Weights of a small GPT-style language model, trained from scratch on English Wikipedia: 7 heads of 64, rotary positions.
Each number is 128 + 32 x the weight over the matrix's rms, rounded and kept within 0 to 255. Layers, rows and columns count from 0.

# layer 12 MLP up, 640x448, rms 0.0171, rows 262-282, columns 0-111
[[130 133  87 144  64 143 119 110  95 171 189 124 178 147 199 161 128 203 166  87 152 142 120 134 140 108  80 138 138  85 108 199 138 154 214 123  86 120 142 133  99 109 150  70 128 147 179 150 104 119 150 198 105 127 128 124  98 127 140  95 130  93 123 168 100 153  73 178 101 154 135 123 143 127 160  55  90 122  74 146 172 165 149  91 127 193 120  93 114 142 158 179 126 100 161 139 174 153  84 129  89 118 113 148  97 114 125 127 190  85  99 132]
 [135  79  94 112 116 117  84 134 136 174 111 159 196 129 130 137  70 204  98 137 171 148 115 148 120 170 191 168 138 109 123 105 131 163 153 145  93 140 139 167  88 160 107 121 117 146  75 108 111 168 161 163 148  78 123 227 163 196 166 136 117 130 135 137 128 126 118 138 154 116  94 102 207 124  47 104 150 133 206 152 136 198 120 122  95 184  75  93 129 134  78 142 179 107  98 174 163 119 137 112 124 129 113 114 143 100 141 158  92 114 152 135]
 [154 133 111  64 115 110 120 102 126 133 133 102 142 134 119 113 122 162 105 105 105 107 102 143 122 144 136 167 125 101 119 127 151 102 136 123  62 127 106 138  76 132 128 142 140 173 148 106 117 119  97 108  79 104 134  94 117 179  74 120  92 136 124 166 141  86 172 145 220  90 100 117 155  66  85 122 171  92 171  96 135 124 118 123  68  98 102  69 157 111 115 110 116 152  96 210 109  70 151 140 127 196 136  89 100 106 109 126 112 129 109 117]
 [ 69 107 103 162 126 143 139  50 159 116 140 128 104 149  76 186 133 143 204 158 110 191  78 104  43 116 121 151 103 142 105 155 118  99 170 108 151 192  81 145 191 115 135  99  92 166  88  76 103 160 155  69 133 171 119  58 156  75 129 166 106 126 140 125 109 101 153  43 130 117 150 106 138 168 137 152 146 144 103 157 157 134 168  96 180 157 111 105 179 152 180 126 186 105  33 107 141 119 101  88  70 112 195 114 108 176 143 173 169  76  85 127]
 [ 97 111 123 114 114 104 137 160 110 165 147 103 138 117 119 147  70 113 114 131 108 126 129 172 135 181 136  65 155 154 138 117 109 124 147 118  91 192  92 121 143 195 152 126  74 145 121 138  80 158  88 190 125 118 135 173 108 127 108  82  80 185  56 121  94 116  96 131  62 132 128 118  93  88 165 131 144 134 128  89 102  74  85 162  82 118 143 149  67  93 111 140 156 109 143 118 120  86 107 123 192 103 145 181 167 168 160  73 135 143 117 127]
 [111  37  83  99  80 112 137 139 108 141 107  54  83 168 141 163 180 145  92 133 118 133 113 124 159 130 136  94  92 177  98 155 118 162 113  74 155 185 131 141 134 106 110 148  78 171 154 139 103 119  86 148 125 119 130 130 134 137  98 168 121 130 153  85 174  99 135 154  86 124 124 172 170 144  99 189 152 158 100 133 126  90 144 148 157 173 137 160  99 117 129  80 132  81  89 164 167 163 112 111 158 105 155 148 104  32 131 133 134 136 105  91]
 [156 122 111 174 153 118 144 147  85 129 140 200 160 142 152 157 122 132 117 128 172 127 138 157 108 137 166 226 104  88  36  57 138  89 128 139 132 128  89 180 111 102 130 149 171 129 104 163 104  85  65 124 152 145 102 143 109 165 143  75  89 136 112  84 161 189 133 105  93  79 141 151 194 127 105 137 172 125 134 175 166 153 130 116  71 153 106 133 184 127 118 111 181 146 129 129 130  94 151 132 136 121 136 134 225 104  52 109 127 142 125 109]
 [101 151 141 161 111  84 134 134 104 155 133 180 171 101 149 112 128 118 153 183 132  49 221 156 198 186 145  88 118 102 128 137  91 227 167 108  79  74 161 140 176 168 104 166 147 131 114 103 107 139 150 149 151  88 141 202 122  97 174 107 133 107 150 121 144 160 127 142 153  95 139  99 119 112 138 132 145 141 161  91  61 131 176  94 154  95 156 130  94  91 131 114 142 119 105  30 170 129 150 175 172 120 129 125  81 130 118 120 178 137 148 157]
 [143 136 103 174 112 127 102 178  69 145 126 127  94 184 152 113 128 155 152 150 165 141  83 112  98 148 139 126 194  47  95 130 110 107 157  44 140 136 129 122 105 128 117  74 172 131 140 104 160 124 145 101 140  97 180 118 110 119 106 121 146 111 103 153 114  90  53 119 195 101 114  89 151 112 152 116  85 109 142  88 153 179 170 117 144  94  98  80 105 135  93 152 130 100 152 146 132 146  74 159 104 117 165 131  54 168 140 118 110 154 146 131]
 [112 128 135 141 131  58 139 198  92 127 156 130 138 160 156 156 103 116 154 157 104 135 128 114 189 136 171 123 173  92 144 161  94  87 133 150 113 123 111  97  92 195 132 148 215 153 138 176 135 107  42 135 192  99 136 164 173 153 123 116 112 147  84 163  99 107  59 125 145 130 125 113 135 129  59 148  97 152 160 137 130  93 164  82  84 184 173  65 148 103 137 181 103 137 113 119 163 135 190 143 141  97  47 167  96 123 105 141 144 168 138 124]
 [158 121 131 147 115 156 101 130  85  84 122 116 122 147 121 104 165 127 118 112  92 103 117 110 134 139 152 127  82 141 195 100 115 140 154 103 166 128  98 123 120 193 117 105 133 117 156 121 121 103 148  73 101  68  69 131 137 151 170 148 158 139  89 139  85 105 148 140 182 147  71 124 110  78 140 109  56  64 151  94 137 120  76 145 125 153  62 131 141 163 169  90 108  95 111 156 126  75 179 152 118 139  78 130  93 122 134 127 125 170 167 120]
 [143 139 125 139 118 158 135  78 121 125 201 118 111 132 149 133 110  99 108 156  84 101  86 177 121 105  82 158 176 172  60 121  54 108  76 131 156 161 166  90  49 102 181 117 120 128 116 171 193 180  84 110 165 129  95 146 192 119 152 116 137 138 152 161  81 142 134 118 174 126 119 186 113 168 123  62  91 110 116  92 115 156 140 147  87  71 156 132 143 153  92  99 143 113 118 115 108 172 153 119 108  65  84 109 102  93 151 172 114 132 149 116]
 [168 141 148 121 160 187 144 125 118 122 117 140 155 126 159 145 119 150 103  88 123 114 142 112 109 158 100 110 123 162 211  68 168 115 130  87 140 132 129 181 105 137 159 104  86 131 163 129  98 120 108  28 136 124 116 105 114 153 111 138 166 204 141 179 114 143 156 136 135 135  78 192 113 114 134 124  82 132 136 145  97 141 152 137 117 111 123 116 154 138 129  88 108 139 108 155 129  79 105 123 108 158 195 149  88  70 102 137 100  72  98  91]
 [154 156 114  98 133 117 110 156 149  88 146  87 149 173 162 146 115 149 111  94  73 134 150 100 132 128 148 101 103 113 229 102 152 144 118 129 150 130 128 124 219 105 118 144 163 167  76 134 180 124  79 119 114 192 118 148 194 176 176 166 160 133 205 131 133 156 199 102 175 148 160 122 112 146 110 113 165 139 139 160 145  96 108 139  98 140 199 111 100 136 141 128 212  82 116  94  90 118 103 148 139 113 117 142 148 161 122 165 202 175 102 124]
 [141 104 139 102 151 121 104 139  86 121 144 108 171 121 132 149 174 110 135  69 141 126 107 146 163 138 107 199 141 131 103 108 166  87  89  97  98  76 127 166 157 121 175 194 144 106 108 144 185  54 120 110 147 167 133 125 124 135 203 114 130 173 149  73 123 188 153 134 134 137 145 110 155 127 148 178 133  88 144 149  88 125 118 122 161  82 122 126  89 108 184 158 148 104 166 116 116  76 114  63  93 160  94 137 155  88 182 167 190 117 106 105]
 [184 126 167 141 125  71 123 135 102 138 113 142 124 172 117 178 104 124 172 171 122  94  97 105 210 131 142  94  83 122 127  79 114 177 227 104  64 123 130 148 153 181 165 137 151 201 126 134  91 140  93 135 168 119 118 166 128  94  97 108 157 143  82  95  83 140 117 167 119 139 117  76 105 169 134 155 145 152 171 107 120 151 173 109 157 164 155 153  93  75 115 103 119 148  82  85 129  99 113 176 117 133 131 134 110  81 102 130 137  94 134 102]
 [103 155 161  64 155 133 109 173 120 130 134  96  83 160 141  77 102  97 150 102 121 110 132 137  91 143 123  97 134 105 100 125 118 104 127  91 105 125 116 207 111 106 144 101  75 151 151  95 143 142 122 141 107 175  96 118 124  71 103 167 100 169 195 151 139 166 135 151 104  92  81 118 188  44 103 131  93  82  88 100 157  75 103 133 150 155 169  68  56 174 160 148 104  77 100 116 125 110 108 133 124  95  80 132 166 137 132 134 109 135  75 118]
 [111 159  97  86 120 151 109 142  68 144 108 119  80  78 120 100 130 147 103 123 108 149 135 171 141 183 147  61 122 159 102  64 119  85  91 132 147 158 170 156 133 172 108 127 161 132 120  83  52 158  82  99 129 189 100  83 124 102 101 123  85 147  84  85 130  97 147 181  64 151 105 116 103  97 135 145 171 127  65 180  78 112  95 114 143 107 145 113 108 152 163 106 108 122  85 161 117 123 175 168 200 163 148 119 161 129  86 151  94  96 109 129]
 [112  68 120 120 133 214 106 141  84 118 171 131 144 115 107 127 148 131 115 134  75 116 151 117 154 121 148 197 134 129 117 128 133 125  98 133  90  75  93 150 125 158 149 140  92 152 118  88 123 117  64 112 195 128 113 101  94 157 110 146 156 116  89 148 134 142 125  69 141 143  67 115  96 130  96  84 121 115 149 103 130 143 141 115 171 138 124 137 132 150 153 164 149  66 134 113 132 152  65  49 109 101 111  99 149 133 165 138 147 119  97 119]
 [141  97 104  88  92 153 137 111 109 124 117  81 106 166  98  71 127  88 165 121 199 107 161  82  92 135 148 134  87 170 111 118 121 106 118 126  92 124 147 124 147 156 120  53 173 109 141  89 125  58 134 122 157  82  82  82 150 159 186 121 147  87  97  99  49 100 121 134 107 141 123 129 144 194 118  64 179 117 118 191 137  98 178 153 161 161  78 113  80  72 105 148 125  93 109  97  91  86  78 160 122 176 164 147 148  88 107 117 197 112 136 115]
 [126 152 127 173 154 175 151 148 159 148 137  54 121 153 153 114  88 107 124 127 207 169 113 145  93 114  93 125 109 117 176 151 128 158 150  86  96 175 110  80 137 164 102 126 119 171  78 148 111 146  82 162 128 129  91 158 164 149 197 114 123 113  69 114 156  88 148 102 150 125 111  80 112 151 134 121 145  59 108 142 139  47 103 106 143 147 130 126 124 137  60 134  66 124 184  89 158  65 112 167 132 158 122 108 155  98  98 119 131 164  69 172]]
# layer 12 MLP down (transposed), 640x448, rms 0.0193, rows 262-282, columns 0-111
[[122  21 129 137 104 127 103 152 138 144 115 104 128 111 183 144 169  85 119 105 141  64 183 153 149 146 113 146 117 107 134 143 144  98 149 106  95 145 122 128  68  47 117 158 130 121 125 151 205 171 103 113 160 163 116 105 133 147  96 149 157 124 130 108  69 151 162 138 138 165 147 154 122 118 186 130 112 119 114 135 150  59  98 139 174  94 145  84  79  81 114 118 124 156 152 132 145 155 123 136 151 187 144 125 120 143 159 152 112 114 163 141]
 [182 157 160  98 177 181 125 112 119 121 159 176 130 117  90 121 132 104 160 138  97 144 128 124 135 107  89 146 134 155 122 145 133 127 175 144 176 148  48 141 134 129 104 116  84 162 148 113 130 185 143 186 127 128 146 143 130 148  99 134 146 100 176 112 167 143 155  84 100 138 106 129  86  73  96 150 149  52 130 162 174 157  79  43 164 174 181 139 129  78  81 115 128  91 134 140  90 148 159  68  99 125 151 115 138 180  93  88 115 117 109  96]
 [114 118 145 120 151 124 178 121 123 118 124 175  45 163 168 131 152  66 121  89 138 173 198  90 186 183 131 151  78 143 152 146 128 125 108 205 154 103 116 144 109 107 135  85 130 131  69  89 189 118 106 120 158 157 172 137  81 163 101 216 153 143  99 105  96  97 133 184 134 137 168 138 138 193  73 163 118 149 120 145  95 105 161 155 114 108 116 108 145 132 140 103 103 131 155  71 187 169  96 118  88  95 111 136 123 130 119 170 103  92 124 108]
 [ 44 128 190 157 150 182 107 106 122 136 198 153 114 143 107 157 206 126  94 101 146 166 145 115 110  67 148  99  94 165 202 149  79 103 179 137 120  99 146 192  79  98 124 133 118 155 152  90 120 111 113 120  79 126 135 123  98  74 170 119  94 175 101 144 118 118  92 140 154 142 148 182 121 145 194 166  79 153 126 121 103 117 180  57  78 124 167 143  90  82  54 110 142 150  93  93 135 125  72 115 118 110 118 167 136 125 136 162  86 149 160 139]
 [120 160 140 106 114  49 140 210  87 127 125 133 138 128 123 152 126 104 154 110 125 129 151 163 134 154 122 129 128 161 127 177 159  46 156 153 201  89 112 150  69 117  94 146 135 108 197  62 124 110 123 114 175 123 105  91 165 111 114 124 126  76 160  93 127 152 169 114 109 105 124 164 143 159 104 117 126 104 133 139  98 155  94 123 156 138  97 154 121 146 159 115 131  64 144  83  97 137 198 142 113  93 113 106 143 150 119 194 110 105 106  79]
 [132 126  95 100 146 149 163 150 163 128 137 184  77  92  69 107 149 155  88 114 119 131 112 174 158 154 152 136  98 163 180 109 125 190 148 100 127 184 237 118 111 107 146  99 141 170 120 164 116 160  97  78  84  58 115 136 117 126 150 141 132 100 141  86 170 110 147 106 167 143 119 152 126 141  96 166 102 176  93 159 167 191 107 139 122 147  92  87 120 150 107  98 150 150 104 142 178 116 178 142 176 137 146  92 143 133 115 133  64 130 148  76]
 [134 168 131 130  86  97 151 115 100 148 165 138 137 125 163 148 132 104 134 143  76 100 127 152 117 123 101 141 125 151 118  99  81  77 121 109  72 144 175 135 158  78 137 125 164 138 115 114 110 132  99 123 141 138 138 112 144 127 134 113 127 154 101  80  69 134 103 153 135 181 123 120  87  51 141 104 141 117 130 127 119  35 100 164 168 116  97 116 183  79  73 141 143 141 172 110 140 151 109 127 129 163 101 132  91 101 166  85 154  51 185 153]
 [162 176  88 150 121 118 124 102 151 166 101  57 103 189 122  91 142 128  50 123 114  83 122 111 119 155  99  93 143 141 145 140 119 159 121 111  70 153  91 160 127 138 144 114 174  99 116 133 132 140 202 150 135 131  98 104 121 128 114  85 123 133 138  89 103 101 128 133 129 168 166 139 133  63 126 133 135 149 111  85 138 105 105 130 140 111 145  73 123  78 119 136 114 192 147 159 100 118 127 102 117  88 126 160 174 139 122 134  94 114 123 125]
 [155  93 105  82 154 142 146  77 109 105 200 100 107 134  70 141 149 156 108 182  73 141  64 147  78 129 162  92 131 133 150 201 113 147 122 136 133 103 140  97  88 103 144 111 111 158 141 121 144 184 101 102 182  92 118 150  91 124 137 150  97 107 160 129 161 177 120 100 109 112 120 152 181  74 132  87 173 170  74 114  75 170  91 125 138  79  74  90 154 173 114 150 173  83  89 190 142 102 103 112 232  98 130 219 145 173 142  99 119 207 162  98]
 [174 111 109 126 121 116 144 193 202 129 128 151 110 157 109 143 154 153 104 107 157  97 106 124 120 104 181 146 108 112 145 152  95 148 104 153 164 140 151 171 131 181 105 154 150 130 164  99  96 112  98 120 151 204  98  94 140 116 125 123 126 129 153 138 138 101 117 203  57  93 102 106 149 189 141 142 116 196 177 141 122 152 132 131 165 183 144 109 133 158 144 137 109 119 150 154 146  67 122 159 132 129 128 151  76 116  78 109 138 185 154  93]
 [133 113 170 137 114 171 139 125 143  95 173  84 104 108 136 163 109 156 143 135 157 136 109 109 126  57 135 142  68 115  63 135 125 103 150 132  61 142 117 144 160 158  87  98 135 113 152 133 131 138 137 109 119 104 113  97 170 112 130 107 127 144 124 177 149 128  85 117 130 140 125 134 112 185 123 111 106 127 143 179 119 135 169 124 117 138 151 125 116 145 134 110 124  77 115  97 125 114 156  70 118 117 164 139 105  78 163 129 127 149 127 149]
 [137  96 142 147 118  75 132 106 109 103 117 185 161  73 111 106 160 185 107 108 139  90  96 147 131  99 127 133  86 150 113 149 187  95 132 146 169 112 139  69 113 106  79  66 131 130 178 135 145 110 124  81 102 125 143 141  98 135  62 206 160  81 131  90 140  95 112 150 123 155 147 168 125 171  43  95 177 170 138 167 157 141 172 120  93 126 122 145 176 125 149 152 108 112  78 144 127 110 123 116 139  87 118 105 144 147  82 146 213  81 152 138]
 [127 110 158 136 134 176 131 128 129 136 120 106 140 115 151 146  64  99 101  87 138 102 147 149  44 144  88  57  88 120 101 124 103 186  85 131  98  83 141  85 134 171 109 132 121 169  73 102 160  82 137 138 104 175 125 107 159 117 149 104  99 137 111 143 108 165 141 164 130 109 182 162 142 149 148 115  94  88 128 170 131 111 110 106 148 141 125 119  77 130 121 114 116 119 142 188 126 109 110 140 142 136 153 109  36 105 121 101 161 111 124 133]
 [183 139 150  87 129  98 115 107 115 152 120  89 129 146 148 127 165  71 142 179  82 117 124 131  76 152 130 179 132 188 131 151 137  88  83 156 140 103 148 132 144 106 156 119 110 125 103 133 124 165  96 120 160 197  68 167 206 150  79  85 128 129 137 118  69 109 171 147 142 105 127 120 108 131 125 146 125 105 141  82 153  88 155 128 103 159 158 155 140 114 148 109 139 108 132  91 101 145 150 109 183 144 181 139 138 121 115 122 110  81 153 145]
 [131 121 110  70  97 157  76 103 187  89 110 158 144 153 110 151 126  73 134  97 109  98 113 147 168 106 199 185  86  55 102 134 130  97 114 144 126  84 200 117 116 110 142  85 146 143 128  88 130 125 108  70  87  96  90 181  81 151 109 124  80  88  64  94  64 174 156 142 144 185 103 139 143 179 103 137  94 115 118 152 137  68 127 173 156 154 138 132 142 123 169 144 123 173 142 151 146 163 158  91 152 117 143 159 147 154 162 122 112  67  99 115]
 [164 127  99 173 128  98 114 120 148 124  96 103 127 178 174 139 161 163 143  96 145 193 145  88 143 132  99  79 144  95 120 107 158  84 155 150 191 149  78 138 103 102  92  69 116 138 123 119  96 137 120 145 132 123  98 144 100  80 158 185 125 115 111  61 117 101 168  92  57 172  95 128 131 150 163  97 146 126 162  89 136 120 119 117 137 140 112 145  62 149 112 109 145 127 100 184 119  75 131 123 178 127 127 172 149 132  98 117 123  94 103 209]
 [167 218 107 172 158 134 112 106 130 142 126 145 121 108 130 151 117 195 120  82 186  87 159 173 166 119 119 126 179 155  97 118 147 150 169 116 126 146 128 167 131 143 145 121  84 108 120 133 140 148 105 140 138 139 123 105 170 162 133 114 167  81 146 136 225 120 111 160 132  74 220 163 196 137 144  95 135  83 164 159 118 234 138 125  88 140 164 151 175 177 141 141 103 143  90 122 146 121  84 111 127 161 129 117 196 115  29 146 133 157 115 116]
 [150  99 121 159 175  92  86 124 126 109 121  94 154 178 122 117 167  66 182 190 134 189 135 110 150 140  84 142 133  90 163  45 116  92  65 108 145 150 169 138 158 138 115 194 145  88 105 132  86  84 130 117 169 186 169 161 161 128 127 131 140 191  99 108  74 107 141 130 144 115 110  96 136  96 143  72  82 143 137  87 153  55  93  77 155 129 216 185  86  68 118 116 152  69  68 107 155 113 147 115 184  77 136  77  86 169 146 163 100 155 144  90]
 [160  90 127 103 114  78 172 135 162 156 142 133  92 109 168 120 160 143 133 210 154 119 116 113 123 145 154 133 134 160 102  88 137 167 179 185 162  97 166  90 120 189  85 163 105 128 142  60 125 133 141 117 144 111  77 125  93 178  80 161 197 120 151  95 176 104 126 164 153 105 128  92 129 172  98 127 206 121 156 174 165 182  97 110 126 118 157 142 111 131 157 119  95  94 140 177 177 117  58 108 123 139 110 126 105 144 174  86 139  94 171 133]
 [104 100 114 170 131  96 139 156 169  59  80 129 145 104 137 127 109 136 167 129  90 136 146 152  94 119 154 101 145 103 144  72 104 123  85 101 103 103 119 126 167 116 102 193 153 125 148 117 166 133 169 147 117 168 121 169 126 129 143 167 182 156 132 130 156 125  95 130 129 151 103  94 164  84 143 173 174  63 126 156  80 160 146 124 100 127 134 190 107 137 149 111 161 176  91 141 158 133 105 125 193 168  92 146 162  77  93 105 159 176 149 102]
 [143  80 106 120 118 166 150  89 129  98 157 117 128  90 101 156 133 182  97  86 116 118 134  82 183 147 158 142 125 162  89 150 153 108 119  88 133 157 154 169 131 177 153 141 144  87 123 136  99 107 145 172 185 106 109  91 106 227 110 122 147 187  84 115 175 165 115  91 113 128 130 120 110 149 119 129 157 181 152 184 146 171 161 160 145 131 165  99 142  95 166 130 145 115 167 143 184 117  69  98 131 135 148  96  76 162 104 125 120 167 186 119]]
# layer 12 MLP gate, 640x448, rms 0.0171, rows 263-282, columns 0-111
[[120 124  98 113  84 155 107 110 151 116 166 166 128 128 147 127 138 145 169 143 105 151 131 125 136 143 111  70 116 107 131 159 111 118 173 101  61 142  84 174  77 113  95  45 151 121 138 124 161 140 133 147  98 123 136 153 135 160 115  97 123 153  99 103  94 181 153  87 127 144 124 154 170 113 145 123 127 105 167 117 110 117 129 158 148  75 134 148 138 167 132 115 140 126  92 215 139 156  99 133 109 151 123 120 137 120 127  57 170 127 129 102]
 [174  86 130 128 103  96 152 136 113  84 105 141 158 134  55 159 163  89  88 139  99  70 138  60 135 194 119 110 131 133 164 137 182 140  88  94 140  92 108 148 114 154 215 129 130  65 127 136 102 173 146 206 131 161 121 132 128 177 102 106 150  69 146  58 139 121 124 135  99 171  94 157  93 130 138 106 121 128 110 117 133 135  70 171 127 150 138 114 133 137 149 153 120 115  65 157 200 127 202 113 142  90  64 179 138  79 139 129 138  93 142 103]
 [108 141 177 121 119 112 105 136  99 120  99 119 146 139 134 168 138  74 116  87 156  42 102 138 154 143 104 128  92 146 124 110 202 121 157 139 145  97 113 137 119 144 114 146 108 184 147 134 132  78 102 173 136 191 108 121 123 138 176  92 175 121 172 119 109  98 141  97  99 114 120 113 115 113 125 131 160 105 107 131 181  34 114  95 140 108 133 144  72 123 115 196 131 168  76 156 170 133 170 139  68 108  90  98 110 123 168  99 106 108 133 106]
 [145 176 183 149 146 178 132 112 124 175  92 104 116 182 133  73 140 165 179 106 150 152 164 136 112 137  92 154  86 139 111  79 136 176  71 174 141 109 152 106 104 170 203 138 168 110  99  98 172  89 145 189 169  97 143 105 115 195  79 137 160 163 139 210 138  53 122 136 145 116  80 110 165 123 145 132 129  83 104 129 180 102  88 167 137  97  85 160 112 189 129 150 133 161 166 123 168 153  86 118 139 171 126 149 128 120 116 115 196 129  83 109]
 [162 156 106 160 107 121 122 106 155 147 161 156  98 169 147 168  75 178 135 134 123 105 104  94 131  79 138 140 143 120 102 105 119 130 134 140 110 104  94 116 107 139 108 134 111 165 119 144 109  97 129 176  98  71 142  91 171 139 119 101  63 150 158  96  79  68 134 127 157 174 154 148 106 133 119 136 113  83 123 111 128  92 125 124 123 145 188 124 132 160 133 126 122 144 117 152  91 140 122 103 115  90 155 145 133 167 133 168 166 134  87 101]
 [ 82 224  52 144 160 175 121 167 169 102 145 153  69 142 189  70  73 141 160 115 110  70 132 134 151 124 145 120 170 202 166  76 130 133 161 107 170  82 171  74 126 138  84 122 100 115 105 114 111 115  55 167 121 116 117 113 157  87 102 163  92 122 158 148 141  85 108 126 167 150 106 144 128  77 143  97 151 157 103 103 171 165 147 139  88 126 133 179  92  81 126 103 104 180  80 144  55 128 136 159 150  98 139 130 101 149 163 114 141  77 116 157]
 [161 155 126 116 155 122 114 144  66 118 162 140 144 119 111 103 117  80 129  66 141  88 101 171 102 155 118 156 174 126  71 104 190 106 141 102 140 199 124 137 166 126 122 126 121  78 159 134 173  93 168 107  64 143 135 179 162  98  71 124 132 153 116 127  93 122 143 164  98  96 131 106 121 136 144 130 104 218 118 127 218  97 152  88 134  76 125 130 128 101 118 144 177  61  84 115 100 163 181 113 117 112 121 122 141 132 117 102  45 112  44  98]
 [ 99  73 148  89 139 133 147 138 122 173 189  96  89 129 136 104 139 118  84  75  74  94 131 151 129 134 123 151 140 131 149 124 124  85 154  84  80 195 143 161 112 126 163 106 155 124 169 173  74 136 149 108 144 120 125 155 101 103 196 156 144 145 155 155 102 141 118  92 210 137 130  88 101  53 197 120 131 157 143 140 179 114 176 101 137 104 119 112 154 123 133 126 134  84 153 100 117 147 125  93 104 132 109  63 150 103 172  87  89 103 111  92]
 [143 115  93  65 127  96  69 131 155 116 110 111 161 150 123  93 142 160  60 153 123 122 132 168 150 106 163 121  69 124 116  85 118 151 110 128 105 137 114 124 164 122 102  93 149 163 117 118  85 163 108 135 117  98 134 110  87 128 112  92 127 145 106 141  93 135 100 167 130  96 113  85 114  91 120 167  78 138 130 131 162  94 160 119  72  93 153  41 153 146 158 146  85 155 117 141 102 187 144 113 132 114 103  99 117 115 171  79 105 190 129 150]
 [104 122 160 137 157 183 141 151 109 128 148 126  90 160 105 180 127 115 106 110 114 144 146 146 101 130 144 129  77  77  95 156 121 110 164  72  88 113 100 115 125 118 123 119 115 127  82 189 123 128  79 107  60  72 149 117 146 126 137 155 114 119 106 153 136 114 149 113 177 145  85 100  50 131  82 120 111 140 138 116 103 121 134  82 115 146 151 126 120  95  99 140 158  80 199 141 133 106 150 110 158 138 150  61 116 189 106 160 143 140 108 147]
 [137 129 188  81  97 161 133 141 173 151 138 149 135 162 146  86 156 103 136 101 124 127 133 150 176 159  92  40  90 128 118  86 122 138 156  83 136 150 151 158 119 165 141 185  92 147 131 138 163 153  73 141 155 118 133  79 136 122 150  75 112  95 135 156 124 123 188 158 148 172 108  69  90 170 177  99 130  88 202  88 157 159 166 128 144 170 127 129 118 167 176  97 127 138 103  73  75 103 161 127 132 156  84 132 149 157  88 108 207 128 156 119]
 [106 117 196 167  95 122 153 135 123 169 116 165 168 113 200 112 114 134 166 151 158  83 122  85 114 154  80 159  43 113 156  98  95 160 177  86 145 146 109  65 153 125 148 167 117  95 156 129 174 112 101 146 121 129 125  92  87 127 143  89 155  73 121 154 145  98 111 102 118 192 140 123  85  74 164 123 126 146 135 129 141  74 102 112  97 105 148  15 120 172 159 193 174 146 107 149 145 149 111 139 156 146 136 157 101 182 120  51 127 170 135  90]
 [166 156 138 166 157 120 110 113 119 168 175 156 106 164 119 104 103 106 148 133  48  92 140 114 120  87 106 149 139 116 161 177 152 160 199 109 127  88 128 161 125  99  74 114 106 123  86  60 133  94 148 134  57 125  99  93  78 142 175 133 140 134 145 128  48 146 146 123 152 151 173 154 137  98 110 130 172 186 100  99 179 122 146 190 138 115 173 106 124 157 134 115 130  97 166 123 123 118 101 146 125 132 135 135 142  76 114 145  76 130 107 134]
 [187  98 152 124  71 129 125 164  84 159 105 146 109 155 140 163 122 131 165 142 101 179 111 138 124 121 143 132 158 134 127 106  99 159 146 150 173 151 132 179 134 138 171 111 143 140 162  81 113 126 137 104 131 171 113 179 167 131 169 123 115 121 114 102 147 104 101 117 116  97 168 153 107 106 115 107 184 147 120  53 137 118  96 149 143 189 148  95 104 155 134  89 227 141 114 165 127  73 126 157 122 147  90 209 118 146  37 139 186 139 108 147]
 [108 132 136 169 197 156  74  55  96  92 109 138 121  68  56 126 116 160 110 184  72 152 179 106 138 137  89  88 153 130 188 136 124  83 144 156 126 205 117 139  74 124 162  93 135  90  97 158  98 147 134 151 119 120 180 131 113 106 110 182 147 138 115 165 166 124 113 147  52 186 144  94 130 163 138 123  65 146 100  89 131 100 119 136 136 101 137  98  98 155 134 160 174 127  99 128 195  65 153 107 141  66 153 174 135  86 181 113 125  94  78 154]
 [176 152 179  96 136 123 128 117 161 122 112 142 109  88 187 123 144  93 163  99 113 183 129  61 150 193 109 153 102  84 141 127  95 158 119 144 121 224 191 148 130 121 120 132 114 172 151 151 126 134 143 156 146 169  64 175 116 127 124 142 176 145 114 133 148 129 135 106 141 123 111 133 112 141 123 155 108 141 125 162 157 139 106 152 112 136 129 132 169 196 101  97 121 162  98 175 119 152 130 156 166  94 103 107 170 109 100  82 104 163 139  96]
 [ 99 128 103  90 114 124 135  93 167 165 125 124 174 195  30 139  94 194 111 176  91  99 160  97 129  58  97 138 155 145 167 121 170 138  85 118 119 167  96 161 154  82  55 156  98 119 115 129 162 175 125 157  95 166 143 124 148 141  82 129 232 142 129 131  83 140 193  81 124 107 178 156 107 115 123 129 152 149 154 145 116 156 118 156 102 180 179 178 110 139 129 109 136 118 128 119 111 145 122 142  80 154 126 161  92  45 111 132 154 116 103 139]
 [119 127  77 117 152 183 143 130 137 200  88 183 165 141  88  70 110 144 119 120 141 132 131 137 126  97 110 115 126 147 101 128 160 170 113 115 126 135 121 123 163 143 157 109  62 102  78 138 133 199 131 173 164  95 142 132 118 140 135 132 156 133 142 105 125  87 209 180 126  81 119 111  79 158 155 103  95 117 140  82 127 106 111 109 199 117 156 122 126 176 100 113 127 130  94 162 131 143 117 120 176 179  88 180 118 126 113 125 150 208  65  96]
 [ 92 116 137 115 130 169 135 126 172 109 164 121 126 125  67 140 135 224 128 144 103 117  87  75 130  92 111 153 145 127 100 121  85 163 108 111  78 159  74 171 153 138 104 126 172 158 121  54  83 103 104  97 147 106  88  50 101 114  85 109 146 114 185 133  97 146 146 170 137 131 131 112 124 105 147 151  83  72 147 142 133 133  64 156 122 127 157 148 102 133  68 147 172  91 109  94 116  89 160 106 139 150 115  85 101 132 112 109 151  37  97 135]
 [113  91 104 109  80 141 133 119 119 101  89 121 155 102 127 143 164  80 107  78 128 132 117 143 117 125 191 131 113 150 127 120  75 101 151 150 145 105 159 190 144 157 175 179 130 156 127 125 162 130 136  99 153 105 145 120 179 132 132 204 134  90 225 134  87 131 132  89 143 130 124 111 130 129 113  85 121 223 161 116 151 152  87 113 149 109 102 105 131  97  97 110 123  90 157 125  98  96 121 132  94 121  66 101 138  91 114 128 106  93  71  90]]